python train.py --norm="rmsnorm" --init_std_o=0.0 --lr_head=0.0121 --schedule="wsd" --decay_fraction=0.601 --decay_shape="cos" --steps=5216 --dataset="wikipedia_en"
Each number is 128 + 32 x the weight over its row's rms, rounded and kept within 0 to 255. Layers, rows and columns count from 0. The size above them is the row's rms in percent of the matrix's.

# layer 2 attention value, 192x96, rms 0.119, rows 0-137, columns 48-95
size [114 108 123 107 113 109 118 112  90 112 105 124 112 104  97 128 103 125 103  90 129 102 101 109 107 120 117 113 110  83  89  81  96  73  70  68  68  77  67  73  84  90  71  78  66  69 113  89  92  80  73  67  89  70  82 107  81  72  60 104  80  98  82  64 110 101 121 111 107  77  87 104  96 100  96 102  89  80  88 105 106  97  95 107 110  89 122  98  91  95 104 115 115  89  83  96  68  87  99  94  94  80  84  76  63  73  95  74  63  81  98  76  70  70  82  93  82  68 101  75  95  90  73  93  79  79  76  72 124 109  82 106  84 110 105  97 106  94]
[[124 146 136 123 101 153  89 117 203 173 130 151 117 131 135 114 162  99 135 118 130 134  84 192 105 111 153 104 146  75 157 145 126 156 136 172 139 151 151 104  82 143 131  67 109 144 162  54]
 [172 120 172 137 165 143 165 101 152 166 149 132  45 108 103  73 118 165 135 109  96 123 128 107  76 107 138 143 191  98 107 163 151  95 123 150 122 138 113 151 144  97 138 104 156 123 158 136]
 [ 96 129  91 118 172  93  65 152 123 141 193 106  71 146 153 149 168  94 115 140 107 225 161  71 109 133 121 122 126 175 114 166 126 131 118 135 127 155 146 145 159 163 121 129 123  97  93 189]
 [200  40 171  91  86  95 155 129 114 139  92 124 153 130 145 159 159 140 153 172 137  92 150  71 206 119 144 106 113 159 132 119 123 132  95 127  82 131 145 133 202 145 123 163  54  79 106 182]
 [ 78 118 103 154 147  41 160 138 140 191 113 110 124 119 105 141 169 105 199 146 137 114 166 105 129 142  99  88 153  86 200 140 138 110 110  76 115 162 142 121 148 125 182 164 163 139 157  71]
 [156 148 166 150 195 106 129 135  92 129 153 145  73  70 118 100  88 127 134 132  99  78 105 143 131 121 105 151 162  60  89 163 134 109 143 117 152  96 126 127 142  95 130 127 162 106 121  97]
 [103 115 103 146 148 126 172 153 134 162 200 149 126 139 164 147 223 129 172 142 107 187 130 120 129 112 106 146 105 156 155 115 128 140 118 145 125 149 127 151 118 114 155 169 139 109  88 152]
 [ 98 174 151 152 179 167  88 102 188 191 130  94  84 138 116 110 140 161  87 103 124 133 119 128 170 103 151 107 184  84 172 156 143 129  98 172 102 137 121 118  66 138 125 106  98 142 149  99]
 [ 77 103 154 112 127 158 101 117 201 155 119 194 130 160 143 175 149 134  89 123 119 139 163 123  66 131 187  92 139 165 181 113 156 154 136 191  97 114 117  77  97 155 156 107 116 132 134 149]
 [ 92  85 128  91  65  94 104 123 137 141 111 135 154 157 100 103 176 100 122 125 143 173 154  74 123 140 160 118  71 191  88 132 112 139 153 143 112 162 140 124 147 147  81 143 131 134 160 169]
 [183  76 119 117 159  98 103 102 115  90 122 113  95 106 126 114  88 179 110 127 133 170 133 141 126 112 149 117 119 148 193 208 160 140 130 134 107 176 124 106 136 131  87  82 216 100 173  96]
 [130  88 128 109  96 139 170 115 110  98 162 127 137  92  96 154 200 212  95 110 128 168 138  73 120 111 142 181 108 189 113  97 144 134 110 189 157 118 131 191  89 122 138 131 155 144 126 113]
 [133 172  62 151 156 124 167 156 116  99 131 188 105  72 173 133 106 150 116 142  84 136 117 165 125 113 106 125 129 109 216 116 147 109 139 120 148 177 103 114 144 140 148 144 148 131 124 117]
 [106 142 161  92 119 163 194 134  85 169 102 158 161 127 185  85 188 158 180 127  94 114 146  90 151  87 153 175 111 115 113 172 155 110 130  97 158 179 110 118 148  79 138 106 110 103  94 187]
 [127 113 154 142 212 114 172 131  92  98 155 116 102 108 135 176 120 113 129 150 135 110 119 131  95 117 128 113 153 120 214 172 153 112 112 116 110  95 101  92 112 103 158 127 169  46  83 138]
 [ 92 117 104 126 158  66 139 143  80 162 136  88 117 136 106 113 120 124 194 152 140 191 140 129  97 116  96 115  74  91 143 198 116 136 119 121 155 156 116 148 127 162 126 168 215  39 111 120]
 [ 71 190 103 108 119  71 218 151 100  73 133 119 169  89 140 138 200  99 114 159 108 145 199 105 161 146 155 132  73 140 160  64 145 133 132  99 131 153 124  95 155 133 130 169 134 137 116 166]
 [159 160 159 106 160 133 125 122 106 111 124  81 182 102 132 104 135 103  93 112 157 154 112 164 141 125  91 190 130 145  80 118 129 124 135  74 105  67 132 114 135 110 137 163 106 150  77  88]
 [105 154  75 115  31 167  93 139 162 138  75 131 165 165 158 121 132 115 139 135 151 156 129 129 176 128 138  86  87 156 131 100 114 156 130 151 124 187 149 127 127 168  84 127  93 188 154 132]
 [136  75 159 142 184 127 102 157 101 118 126 191 120 146 136 226  79 143 114 160  83  49  93 178 160 149 121 122 126  83 177 107 127 126 120 130 107  45 119  95 111 157 141 128 139  76 110 167]
 [ 87  95 144 123 164  95  74 120  93 143 132 147 150 121 126 148  82 103 113 114 116 116 109  61 159 115 132 158 143 160  91 127 132 136 127 159  79 108 110 129 158  70 129 208 172 187 123 127]
 [144  96 127 138 175 138 114 148 148 135 189 190 127  94 158 188 123 159 147 155 117  83 154 105 160 125 141  82 146 118 116  89 151 183  96 176 137 119 130 140 115 148 163 118 183 165  82 191]
 [123 152 110 113  79 190 155 107 142 111 133 123 158 167 118  48 142 139 161 112 157 200 160  87  87 112 146 130  82 145 116 131 114 123 130 123 140 190 123 151 117  91 121 142 155 177 146 160]
 [136 132 131 143 163 128 198 104 129 114 144 122  92  77  90 132 124 161 135 135 145  97 146 127 101 114 134 126 132 124 209 169 138  95 131 105 149 126 101 109 100 110 148 127 182  86 157  74]
 [146  81 144 112 106 150  76 133  87  93 122 139 145 177 110  99 109 107 106 117 154 109 136  33 156 104  99 137  79 208  41 106 119 109 140 112 139 128 128 155 130 112 153 192 132 121 129 139]
 [158 168 159 141 175 128 179 109 179 136 170 108 109  85 110 137 162  99 117 154 135 127 155 154  77 126 165 107 154 110 245 107 136 132 109 169 127  76 115 118 103 113 132  86 157 138 163 117]
 [129  84 162 130 178 121  82 110 182 182 152 150  53 112 138 164  83 110 129  99  99 108 125 172  94 132 132  84 173 124 192 154 141 135 128 150 144 108 118 114  99 151 142  75 113 118 129  77]
 [124  54 174 113 118 111 124  82 173 164  69 156 122 134  97  95  88 115  54  92  93  96 110  94 135 140 167 108 117 143  65 135 122 130 165 131  97 134 114  99 142 110 115 120  82 198 228 126]
 [122 126 109  95  66  90 138 139 129 152 106 141 164 132 147 121 153 137 187 138 106 160 118 142 170 147 127 126  79 117  84 103 113 153 138 134 118 146 145 125 149 165  93 155  86 126 127 184]
 [204 139 127 123 103 121 160 160 133 135 138  82 158 146 155 136 172  98 177 136 166 143 110 165 193 116  86 145 118 150 115  81 117 157  96 151 108 107 153 205 132 115  99 123 105 137  46  93]
 [121 140 101  98  99  88  35 196 128 192  97 145 121 166 153 154 134  95 180 142  77 118  65 139 172 143 114 164  99 117 129 165 111 144 129 161 150 123 175 147 140 165 107  69 146  98 143 116]
 [ 58 143 141 125 140 115  52 147 133 152 142 179 107 133 119 148  96  79 139 146 104  98 170 119  63 135 176  47 129 138 172 160 135 162 128 161 157 133 105  83 104 163 134 110 201  92 150 163]
 [ 80  69 131 130 167  94 112 126 102 147 158 203  73 133 137 196 168 170 155 114 111 106 145 103 128 115 145 117  93 136 124 150 141 119 137 119 151 123 118 167 113 120 138 150 201 128  27 122]
 [151 135  89 164 152 147 141 168 152 127 186  57 138 132 138 156 166 149 140 169 142 135 107 113 123  98 102  94  91 139 160 134 110 113  68  93 135 161 116 145  81 186 153 117 130 124  95 154]
 [157 138  98 115  96 147 193 104  98 107  35  79 200 109 103  95 126 114 111 124 156  99  88 142 157 143 109 148 102  94 125  91 131 137 132 123 127 157 120 148 132 121  83 149 154 151 130  54]
 [164 155 114 139 108 133 151 138 105 129  56  95 186  88  89 130 191 100 113 136 140  72 112 164 170 132 140 156 113 101 144 122 160 118 147 104 123 106 124 160 142 132 105  91 115 165 100 101]
 [176 144 115 123  90 140 151 124 109 113  64  82 187  75 119  79 157  97  96 138 143  95 110 137 147 145 115 148 114 140 146  97 151 124 131  98 139 120 137 128 121 145 106 132 107 148 156 109]
 [123 185  39 115 116 137 184 141  93 154 135  65 118 149  70 104 120 103 137 131 118 207  83 178  77 112  74 106 144 111  92  63 107  99 130 129 156 185 133 160 145 117 127 100 133 106 135 143]
 [207 112 159 146 136 186  97 119  65 111  69 118 161  98 154 134 143 113  92 149 126  84  84 132 155 140 128 177 117 129 169 107 160 113 123 100 147 134 136 116 103 169 142 152 110 171 138  76]
 [172 187  69 142  96 160 113 119 103  98  57  66 163  86  97  85  84  88  89 153 156 138 101 155 172 139 123 166 107 125 134  80 153 120 153 159 155 179 135 143 107 130 119  99 182 158 168  69]
 [136 201 174 138 142  93 109 163 124 181 167  95 181 170 155 156 158 177 171  99 120 168  94 144 108 134 105  97 106 119 202 166 112 122 115 142 165  89 118 123 148 146 142 101  66 209  80 146]
 [150  85 109 121 102 154 133  93 127 154  79 156 141  93 110 105  48 168 139 122 153 106 120 120 103 121 149 143 118 150 166 121 105 129 138 166 122 127 125 108 121 119 138 152 209 103 141 101]
 [ 77 112 179 122 146  94  96 146 158 130 188 175  79 135 185 156 125 127 148 118 107 131 178 100  89 130 158 110 151 149 111 165 112 155 105 132 106  89 126 106 129 118 161 114 115 124 133 194]
 [137 140 180 149 107  90  65 133 165  75 122 173 171  97 186 133 185 108  96 146 133  52 183  94 183 152 188 202 125 161 130 174 162 126 140  95  97 112 130 128 127 162 119 120 106 195 118 132]
 [ 89 110 154 108 153 113  44 150 135 113 193 189  60 132 182 169 100 148 139 133 116 125 134 132 154 135 167 108 136 155 106 157 127 149 124 127 116 109 129 115 121 127 144 128 142  89 144 140]
 [ 50 115 147 124 134  91 117 110 164 142 163 218 100 170 142 140  93 153 160 105  99 125 166  94  75 113 141 104 141 125  90 187 102 126 147 163  94 110 127  99 137 127 147 133 129 106 105 164]
 [132 159  93 146 114 111 137 148 134 149 152 133 152 109 162 202 116 161 132 125 149 173 137 108  74 108 137 151  85 141 142 163 128 145 153 172 114 134 119 109 145 107 165  71 164 115 160 167]
 [124 105 148 143 177 164  98 139  95 130 130 114 124 103 167 150  81 123 103 153 118 110 159 132 152 105 139 124  82 179  88 190 144 146 160 118 110 121 127  64  73 171 174  82 113 133 111 213]
 [135  81 150 134 190 121  85 125 120 140 160 182  63 153 135 174 142 163 144 126 102 151 148 142 138 123 142 135 132 158 206 141 152 122 123 163 126  99 137 137 157 123 143 104 120 112  56 124]
 [ 86 177  48 152 131 103 164 125 153 139 146  79 132 104 113 145  62 120 131 127 158 169  84 146 118 106 102  78 111 123  96 140  97 114 157 127 158 187 127 141 109 139 141 133 199 120  99  93]
 [194 141 119  98  95 140 174 134 116 127  96  84 180 110 150  65 158  94 105 134 134 172 111 149 158 135 105 131 131 182 105 133 140 139  94  89 133 150 113 131 134 166  87 159  79 191 175 160]
 [ 88  97 188 116 142 119  82 134  92 137 170 204  63 133 170 139 129 166 129 105  98 105 179  91 119 122 150 141 153 161 102 203 118 130 142  98 127 136 127  81 124 109 149 161  92 123 155 183]
 [125 188 154 127  85  71 109 128 162  90 128 164 151 119 167  66 159 102 133 112 115 195 194  70 144 143 148 162 148 200  76 168 138 156 129 113 129 104 126  87 143 144 120 120  80 209 202 172]
 [ 78  81 171  98 165 110  91 142 138 158 191 191  52 145 160 155 119 172 170 121  94 154 161 110  89 124 153 126 140 144 114 169 126 139 114 160 118 139 128 101 115 103 155 134 136  93 129 194]
 [134 119 208 117 127 121  92 128  82 118  67 138 152  97 160 148 176  88 106 115 109  56 164 131 145 163 157 166 148 119 132 133 172 126 148  68 136  43 125 131 138 102  80 138  83 170 170 132]
 [153 106 155 110 114 195 181 129  37 128  99 111 124 102 129  87  36 151 124 129 119 142  73 134  56 140 106 150 131 141 137  82 106 117 133 138 142 182 136  77 148 137 112 219 142 152 189 135]
 [115  90 121 165 172 169  78 117  96 197 155 103 141 130 142 223  88 128  79 119 147 106 147 111 106 112 148 131 119  98 134 213 139 109 146  88  77 117 140 112 121 134 143 192 106 122  97 122]
 [183 145 134 149  75 152 150 117 105 129  36  83 199 101 130  92 136 103  89 154 143  69 118 110 163 138 121 147 119 109 107 126 125 132 133  90 132 161 123 140 116 146  88 151 101 168 157  91]
 [ 86 150 134  99 161 119 141 153 143 148 218 158  69 169 146 129  91 148 137 124 116 202 122 155  95 133 111  91 155 138 114 130 100 133 125 127 117 113 136 107 144 125 134 136  97  88 136 193]
 [110 111 115 123 149 185  58 101 172 162 148 134  90 165 114 108 139 183  93 137 123 177  75 172 146 125 140  70 134  64 225 122 135 117 113 167 140 110 140 170 147  87 114 110 139  75  96  56]
 [137  80 197 123 139 105 114 112  82 102  78 190 116 117 161 147 129 119 121 108 102  76 159 141 142 162 155 164 145 140 113  98 157 154 166  82 103  61 130 114 138 125  84 170  78 151 118 151]
 [ 90 118  75 121 112 130 109 120 225 120 143 111 140 151 121 145 171 150 115 116 159 141 140 161 153 119 117 110  92 149  67 166 122 138 127 147  92 122 117 155  87 109 148  56 166  43  77 134]
 [ 73 147 115 143 149  46 144 136 187 141 156 146 123 135 125 173 100 148 189 109 146 137 171 107  75 109 165  99  90 133 187 148 133 149 136 157 121  54 121  98 140 110 159 108 169 130  51 193]
 [ 73  85 140 132 162 131  88 129 148 144 162 203  83 164 128 147  75 168 142 137 105 127 141 113  90 124 133 113 156 117 122 169  87 131 123 173 134 159 133  93 131 118 166 132 131  69 101 121]
 [139 137  87 134  82 127 179 139 115 160 110  91 151 131  92 108 173  91 165 120 153 119 153  80 176 118 129 135 157 170  92 101 131 132 129 167 129 163 119 126 101 154 135 166 121 145 162 106]
 [161 139 138 153 122 111  74 150  82 128  90 100 140 115 114 141 150  93 109 125 127 107 159  69 124 135 141  98 154 221  69 147 144 168 144 177 122 103 127  79 130 141 148 147 115 149 135 141]
 [ 73 177  44 143  64  89 109 127 127 124 100 125 163  79  82  95 151 123 126 135 112 163 159  77 106 148  95 102  82  82 106 189 130 136 124  77 128 197 117 118 135 175  93 177 162 173 184 156]
 [111 159 141 126 155 118 109 126 115 114 113 218 113 135 155 109 101 127  96 133 122  39 157  59  79 128 117  96  97 139 151 153 147 150 159 134 102  97 117  58 171 169 133 148  68 174 126 106]
 [129  70 108 107  81 178 163 121 166 124 139  96 183 131  52  85 159 136 152 112 155 125 105 141 173  95 160 182 187 110 116 101 127 116 161 148 112 179 130 124 139 117  89  85 160 140 255 144]
 [ 84 187  77 126  64  92 189 136 155 139 107 172 135 109 115 122 116 107 137 133 101 137 155  97 133 139 103  90  75  58 154 179  98 107  87  69 106 118 103 133 156 139 135 126 140 136 141  67]
 [103 199 115 101 132 116 101 106 118  88 144 169 124 166 164 100 101  92 103 129 105 132 127 143  43 149 105  71  88 129 148  78 127 116 129  89 117  73 127 105 179 119 131 121  67 120  64 115]
 [126 152 110 128 116 114  71 113  80 104 119 130 160 148 161 155 126  61  87 146 118  80 150  80 168 151 104  44 128 149 105  52 141 152 133 154 133 167 139  62 120 187 113 197  86 139 101 164]
 [130 179 116 136 152 151 111  67 116  93 117 141 156 184 151  71  95  70 131 166 115 140 119 165 170 145  65  84 129  81 151  73 112 115 110 114 135 125 117 119 167 151 111 163  81  98  67 119]
 [134  99 139 165 144 122  85 176 137 134 110  92 100 109 184 188 162 151 107 106 104 122 151 130 148 142 133 110 125 156  53 215 140 182  98 134 133 116 140 121 113 161 110 154 178 137 115 153]
 [154 105 188 126 183 121 133  92 125 126 156 111 122 134 105 112  84 111 153 126 153 155  95 179 134 112 135 166 160 133  78  59 134 129 152 158 157 170 148 148  73 110 144 125 130 125  91 177]
 [122 141 151 120  78 116  70 110 173 118 157 149 141 136 151 105 173  75  88 138  95 105 152 143 110 129 125  89 112 146 109  59 154 102 111 104 113 168 142 106 114 139 119 128  49 123 108 155]
 [160  93 133 131 110  87 183 145  95 153  66  94  91  99  66 112 127  73 175 120 146 142 143 108 182 124 139 141 146 137  69 208 136 126 146 135 122 159 122  96 136 110 118 137 181 142 211 110]
 [133  76 188 123 109 101  87 126 140 150 105 120 129  66  93 149 112 164 124  99 116 140 123 170  95 118 185 137 161 159  30 171 139 130 151 149 149 172 149 152  79  81 103  93 185 120 198 203]
 [ 76 183 122 134  91 112 106  94 134  88  93 184 154 109 115  98  99 108 136 143 139 134 163  59  55 141 114 105  67 128 175 130 125 132 144 110 145 118 101 119 140 168 139 183 145 142 184 110]
 [131 129  77 139 138 148 107 125  92  78  71 130 150 130 124 153 191 110  79 122 103  84 148  84 185 143 123 143 106 182 145 160 151 138 154 145  95 133 122  53 124 135 107 125  69  84  63 107]
 [160  98 113 130 133 134 132 151 146 122 119  81 113 115 130 173 136 165 147 140 169 166 132 122 173 128 152 146 147 110 199 125 112 119  82 143 131  83 119 181 142 108 138 127 221  84 169  82]
 [ 97 148  72 162 149 175 154 166 128 120 138 118 143 170 150 132 156 151 118 137 142 100 138  47 179 133 108 166  90 109 181 153 133 162 140 166 135 130 109 106 119 201 121 201 102 163 117 126]
 [150  80 162 146  92 116 153 167 120 175 115 128  89 114 113 126 149 140 122 144 134 113 131 132 136 110 139 134 120 103 136 192 133  99 120 102 114 138 123 136 130  86 131  94 144 100 228 112]
 [ 98 132  45 132  80 201 135 130 143 109 107 102 192 150 102 105 196 150 105 112 134 111 141  36 188 111 142 166 128 164 157 120 134 138 146 152 118 168 109 109 113 172 108 139 118 134 164  94]
 [110 146 154 120 142  53 157 144 159 149 143 111  69  87 120 113  58 126 182 142 141 185 135 140  71 135 124 133  96  72 117 197 107 110 111  96 157 104 129 199 139 126 146 158 209 113 161 138]
 [ 98 174 131 100  84 138 105  86 137  76  94 186 184 121 113 102 131 131  97 110 134  97 141  74  63 122 138 106  91 148 169  66 117 122 163 138 134  95 106 118 139 151 138 132  97 129 187 118]
 [132 163 161 135  94 120 171 121 118 134 129 150 132 102 146 184 182 152  92 133 101 167 128 181 147 133 119 129  83 115 232  70 128 125 139 132 117 140 129 156  88 106 127  96  59  85 108 160]
 [ 88 126 157 138 124 100 179 174 161 156 168 149  94  59 135 158 126 159 152 108 116 129 117 152 113 133 145 172 108 129 110 203 133 144 135 135 130 117 138 154  84 118 139 149 158 172 127 161]
 [ 98 172  80 130 127 170 167 117 127  83 114 197 132 129 114 108 147 155 102 147 110  63 121  29 141 134 116 130 113 107 197 139 125 107 150 112  81 166 105  79 114 151 163 116  86 155  97  79]
 [148  82 198 148 152 152 122 135 122 145 128 135 102 101  97 131  83 184 143 134 160 100 119 133 131  97 161 143 168 105 128 186 119 121 150 143 142 152 133 126  90 108 142 107 165 135 203 151]
 [138 153 108 162 182 188 107 155 115  98 146 111 123 189 174 141 155 137 111 157 155  82 124  80 191 120 117 156 120 122 240  98 130 141 130 179 114 102 112 104 134 173 140 168 105 134  96 111]
 [ 75 134  58 126 141 132 147 113 138 151 174  95 166 169  93  82 137 112 178 151 137 179 135 169 181 116  80 154 122  49 162  91 111 139 113 125 146 151 130 154 159 172  77 147 134 136  78 158]
 [145 151 133 110 143  58 151 129 138 140 170  90 112  88 127 157  99 131 154 129 125 219 112 187  99 139 121 146 123  99 124  64 105 107 107 106 159 135 144 207  95  98 153 128 161 118  55 169]
 [ 96 102 150 111 106 142 146 107 135 150  68 169 163 138  71  78 133 158 119 108 133  80 123 124  95 102 167 159 114 127 136 171 139 117 184 134 114 125 116  94 151  96 107  54  96 127 188 126]
 [152  48 183 130 129 167  98 132 114 141  73  92 109 123 119 122 131 114 130 116 114  53 141 148 177 106 139 124 157 132  56 190 149 148 146 137 139 149 143  88 130 123  73 161 145 113 212 165]
 [ 62 194 133 122 146 101 167 108 142 157 138 157 142 141  75  69  59 147 182 130 138 150 127 140  60 113 117 133  75  67 128 154 101 129 145  96 150 133 116 161 125 148 137 126 125 171 127 151]
 [ 59 134 145 130 140  79  82 155 147 154 187 142 108 131 111 138 178 143 109 130  79 118 147  81 101 129 135 142 149 156 127 126 121 120 113 140 157  80 119 125 130 118 175  89  85  79 165 145]
 [100  96 148 120 148 146 107 149 162 112 141 118 119 187 109 124 149 194 114 136 105 146 155 115 121 119 127 112 141 110 151 101 106 137 111 102 154  97 126 148 128 142 130  83  84  84 109 175]
 [179 130 129 144  85 139 128  63 120 144 119 191 156 120 132 146 108 108 160  97 159  41 134 126 134 145 140 133  81 119 138  95 150 141 119 171 116  99 142 116 105 106 142  81 128 141 178 113]
 [151  37 135 145 174 141  95 128 141 104  85 167 158 187 155 160 126 213 149 145 120 151  75 156 165 137 139 135 126  92 197 136 151 113 163  92 104 111 121 156 100 146 124  73 150 105 130  90]
 [158 158  89 116  82 111 152  79 116  93  94 175 207  65 120 193 130 121 138 107 144 101 136 109 147 148 157 135 108 125 120 112 140 153 124 144 104 107 143 124 141 135 122  93 123 156 132  96]
 [180 129 147 104 125 138 160 114 180  99 148  72 149 114 121 140 199  34 160 114 164 207 102 108  94 127 169 157 158 145 125 119 117 108 129 150 135 102 133 140 111 118 127  54  79 133 150 124]
 [ 88  97 130 106 108 145 107 151 150 114 159 172 152 189  93 129 134 191 137 129 139 190 123 107 111 140 126  72 104 166 109  98 105 157 102 114 163 110 120 130 122 114 133 131 104  91 128 155]
 [ 72 130 103 120 135 121 139 142 170 126 133 105 127 153  84 148 162 183 145 133 103 152 149 112 110 137 137  93 153 111 143  91 122 137 106 105 142 114 114 134 154 139 111 132  77 120 108 129]
 [141 118 122 138 130 157 155  97  97 154 107  70  74  94 172 115 125  56 183 139 150 136 145 114 142  97 103 174 120  91 148 161 152 105 134 123 120 182 134 126  83 146  92 166 125 151 127 119]
 [138 152 140 147  85 154 124  97  72 128 101 126 114  57 145  76 105  84 136  93 151  93 169 135 118 120 128 156 128 125 118 123 137 121 134 158 132 194 142 142 107 149 132 154 163 175 163 120]
 [123  62 104 134 136 144 154 134  59  89 112  85 124 145 114 136 186 106 106 163 106 108  87 107 178 124 125 180 149 159 129 128 155  96 147 141  87 157 147 120 139 171 130  93  60  75 183 200]
 [145 133 122 121 127  93 166 115  44 144 120 137 118  66 140 128 129  75 123 119 130  87 142 107 153 135 120 166 127 122  84 149 121 114 131  97  94 146 130 145 139 140 123 171 145 192 136 151]
 [205 140 110 159 136 172 119 115 128 138  95 119 157  52 132 109 117 136  92 152 146 134 117 148  80 125 123 191 132 120 130 124 111 120 168 130 107 146 146 149 115 141 125 140 146 152 103 106]
 [176 119 131 146 102 157 122 101  72 124  75 114 130  58 154 100  93  79 130 128 145  98 134 133 130 108 124 179 142 126 117 157 127 121 157 132 113 173 142 129 105 141 117 160 173 171 147 108]
 [121 245 143 128 115  85  96 158 221 156  91  82 119 132 144 131 148 163 100 116 134  75 100 155  61 132 123 136 185  78 163 123 123 139 120 135  64 100 122  63 127 120 144 123 139 150 110  97]
 [ 74 151 164 137 120 113  66 139 157 120 129 148 131 178  72 135  73 198 151 118 120 106 202  98 114 121 139 148 131 132 161 107 106 147  93 137 144 117 116 134  90 137 148  90 131 159 150 165]
 [190 167 133 139 141 149 121 119  96 140  98 101 117  59 172  74  78  85 132 136 154 112 115 144 110 113 110 176 137 115 122 161 126 105 166 129 115 179 138 116 106 159 115 150 162 157 151 115]
 [188 125 154 144 148 116 150 119  72 127 134 118 106  99 185 129 112 112 111 134 149 106  96 140 120 109 115 167 112 134 115 175 152  88 145 108 114 162 120 126 117 109 122 167 179 170 113 120]
 [ 98 108 129 113 137 124 123 148 126 132 175 167 120 162 107 134 159 155 128 118  89 129 122 126 144 146 153  82 142 115 209  90 141 123 107 153 145 130 126 141 176 129 146  33  92  91 146 144]
 [181  79 137 121 182 168 137 115 164  72 127 158 103 144 161  81 151 162  97 124 122 140 136 143 157 118 106  94 109 152 163 157 122 119 146  93 162 151 125 151 107 165  89  46 150  73 152 103]
 [159  93 155 149 157 173  80 135 136  94 135 105 196  98 110  98 123  57  82 170 143 128 133  81 175 120  91 140 153  72  79 154 137 111 154  99 156 139 123 144 129 155 115 106  64  54 129 192]
 [ 88 172 107 115 156 103  88 181 122 142 174 137 134 159  94 139 149 216 116 130 101 183 155 131 132 129 134  95 156  99 132 109 131 148  92 118 164  92 107 139 161 110 136  77  79  66 119 164]
 [ 68 173 166 118 129 120  42 132 133 128 121 134 130 121 104 101 112  74 140 107 122  60 164  65 138 131 125 128 126 108  89 150 125 136 126 166 154 140 132 104 131 114 168 149 125 117 203 129]
 [ 88 102 126 102 131 108 120 142 168 107 142 146 140 179  88 162 174 187 118 130 110 149 140 110 153 135 129  75 127 134 144 105 135 135  96 108 143  82 112 145 160 110 141 115  85  91 107 144]
 [117 103 123 101 147 155 130 154 130 194 129  90 106  78 120  79  76 182 102 133 122 118 129 140  48 103 128 130 179  73 233 110 124 101 124 147 150 144 109 185 139 155  88 116 150 114 111 168]
 [191 205 105 115 124  99  87 146 116  68 166 134 194  93 103 162 129 126 145 144 154 145 135  98 213 165 129 131 180 166 102 126 124 125 160  67 130 101 109 118 225  92  96 203 110 117  93  96]
 [ 72 166 116 118 140 112 116 147 150 133 163 129 115 189 131 170 174 209  96 114  90 129 125 139 124 136 133  92 136  84 178 102 149 126  73 141 129  73 123 130 146  99 149  74  96  83 124 148]
 [106 151  92 128  91 133 105 101 154 113  47 124 182  81 107 146 145  93 152  93 152 140 132  98 120 134 117 182 109 186  46 117 112 155 121 114  96 101 135 113  87 128 118 176 167 163  89  74]
 [ 32  64 167 115 158 143  65 170  35 116 166 150 119 185 100 119  97 144 132 142  82 140 168 109 193 123 118 122 119 110  68 135 145 137 117 139 182 148 112 150  88 145 135 149 159 128 148 178]
 [130 193 142 134 169  99  80 150 160 128 135 143 109 198 124  76 102 116 138 125 124  85 141 120 194 118 126 111 150  95 116 162 120 109 120  88 150 106 108 137 131 106 164 117 121 110 143 145]
 [ 71 112 149 116 121 129 116 143 189 133 159 163 133 197 102 144 135 176 116 112 124 168 130 108 115 142 147  76 121 118 144  98 124 151  92 143 162  95 120 128 135 119 134 109  86 104 103 156]
 [125 160 157 146 153 145 149 147 137 146 123  83 150 115 142 120 110 104 160 149 143 133  85 146 147 115 113 141 120 100 111 113 129 101 110 148 142 126 131 115  87 121 135 123 152 159  84 172]
 [130 169 112 175 116 163 132 126 177  49  83 114  98 101  68  64  75  60 122 143 133 132 145 122  99 133 103  85 136 111 133 129 125 139 169 100 151 136 140 100 129 161 138 108 138 149 204 143]
 [151 174 169 149 217 134  86 123 176  93 133 143 102 164 148 123 125 105 122 154 122 152 142 126 119  82 115  93 175 114 167  92 134 137 114 153 141 102 118 124 139 111 133  98  92 101  76 113]
 [ 83 216  84 195 146  67  94 124  94 122  84 121 133 106 164 149 111  87  97 151 111 145 128  50 112 129 121 142  97  91  82 109 121 156 204  99 103 120 127 107 130 118  90 160 131 117 159 157]
 [172  92  84 136  88 127 133 113 158  86  95 173 113  86 102 113  85 122 171 131  92 156 155  91 128 150  97 129 102  81 135 130 138 106 142  78 144 141 132 187 144 164 127 113 173  96 190 154]
 [165 101  82 152 100 145 100 121 105 112 111  95 136 134 103  80 101 213 169 180  67 127 132 132 117 161  95  88  72  78 176 147 128 145 127 170 113 161 121 120 192 155 102 164 179  53 158 118]
 [145  99 123 101 193  47 125 142 105  90 142 146 123 170 137 162 102 144 104 116 110 125 122 171 115 152 133 140 119 128 130  50 161 119 128 165 112  94 120 163 149 113 104 125 124  90 137  98]
 [122 148 116 164 116 138 168 146 137 157 103 149 100 132 106 152 123  54 140 128 168  92 133 114 127 108 114  95 163  61 114  96 115 126 151  63 159 166 139 132 113 105 152  82 101 202 178  90]
 [144 151 116 132  74 171 161 150 168  98 116 118  80 129  53  85 138 135 197 138 133 111 155 169 149 103 117  70 169 117 123 145 105 126 105 124 154 184 145 113 103 128 181 163 105 126 180 127]
 [109 116 165 140 211  99 102 181  97 128 162 163  50 173 185 157 110 146  74 109 101 120 136 130  91 111 121 106 174  85 104 101 171 103 114 145 108  96 126 130 134  84 131 128  94  77 147 108]
 [ 90 112 145  86 135 108  99 173 101 152 225 127  50 148 158 183 165 101  94  77 123 172 114 152 124 146 136 149 151 169  86 108 184 109  95 156 130 125 146 157  91 125 149 121 118 154 122  90]]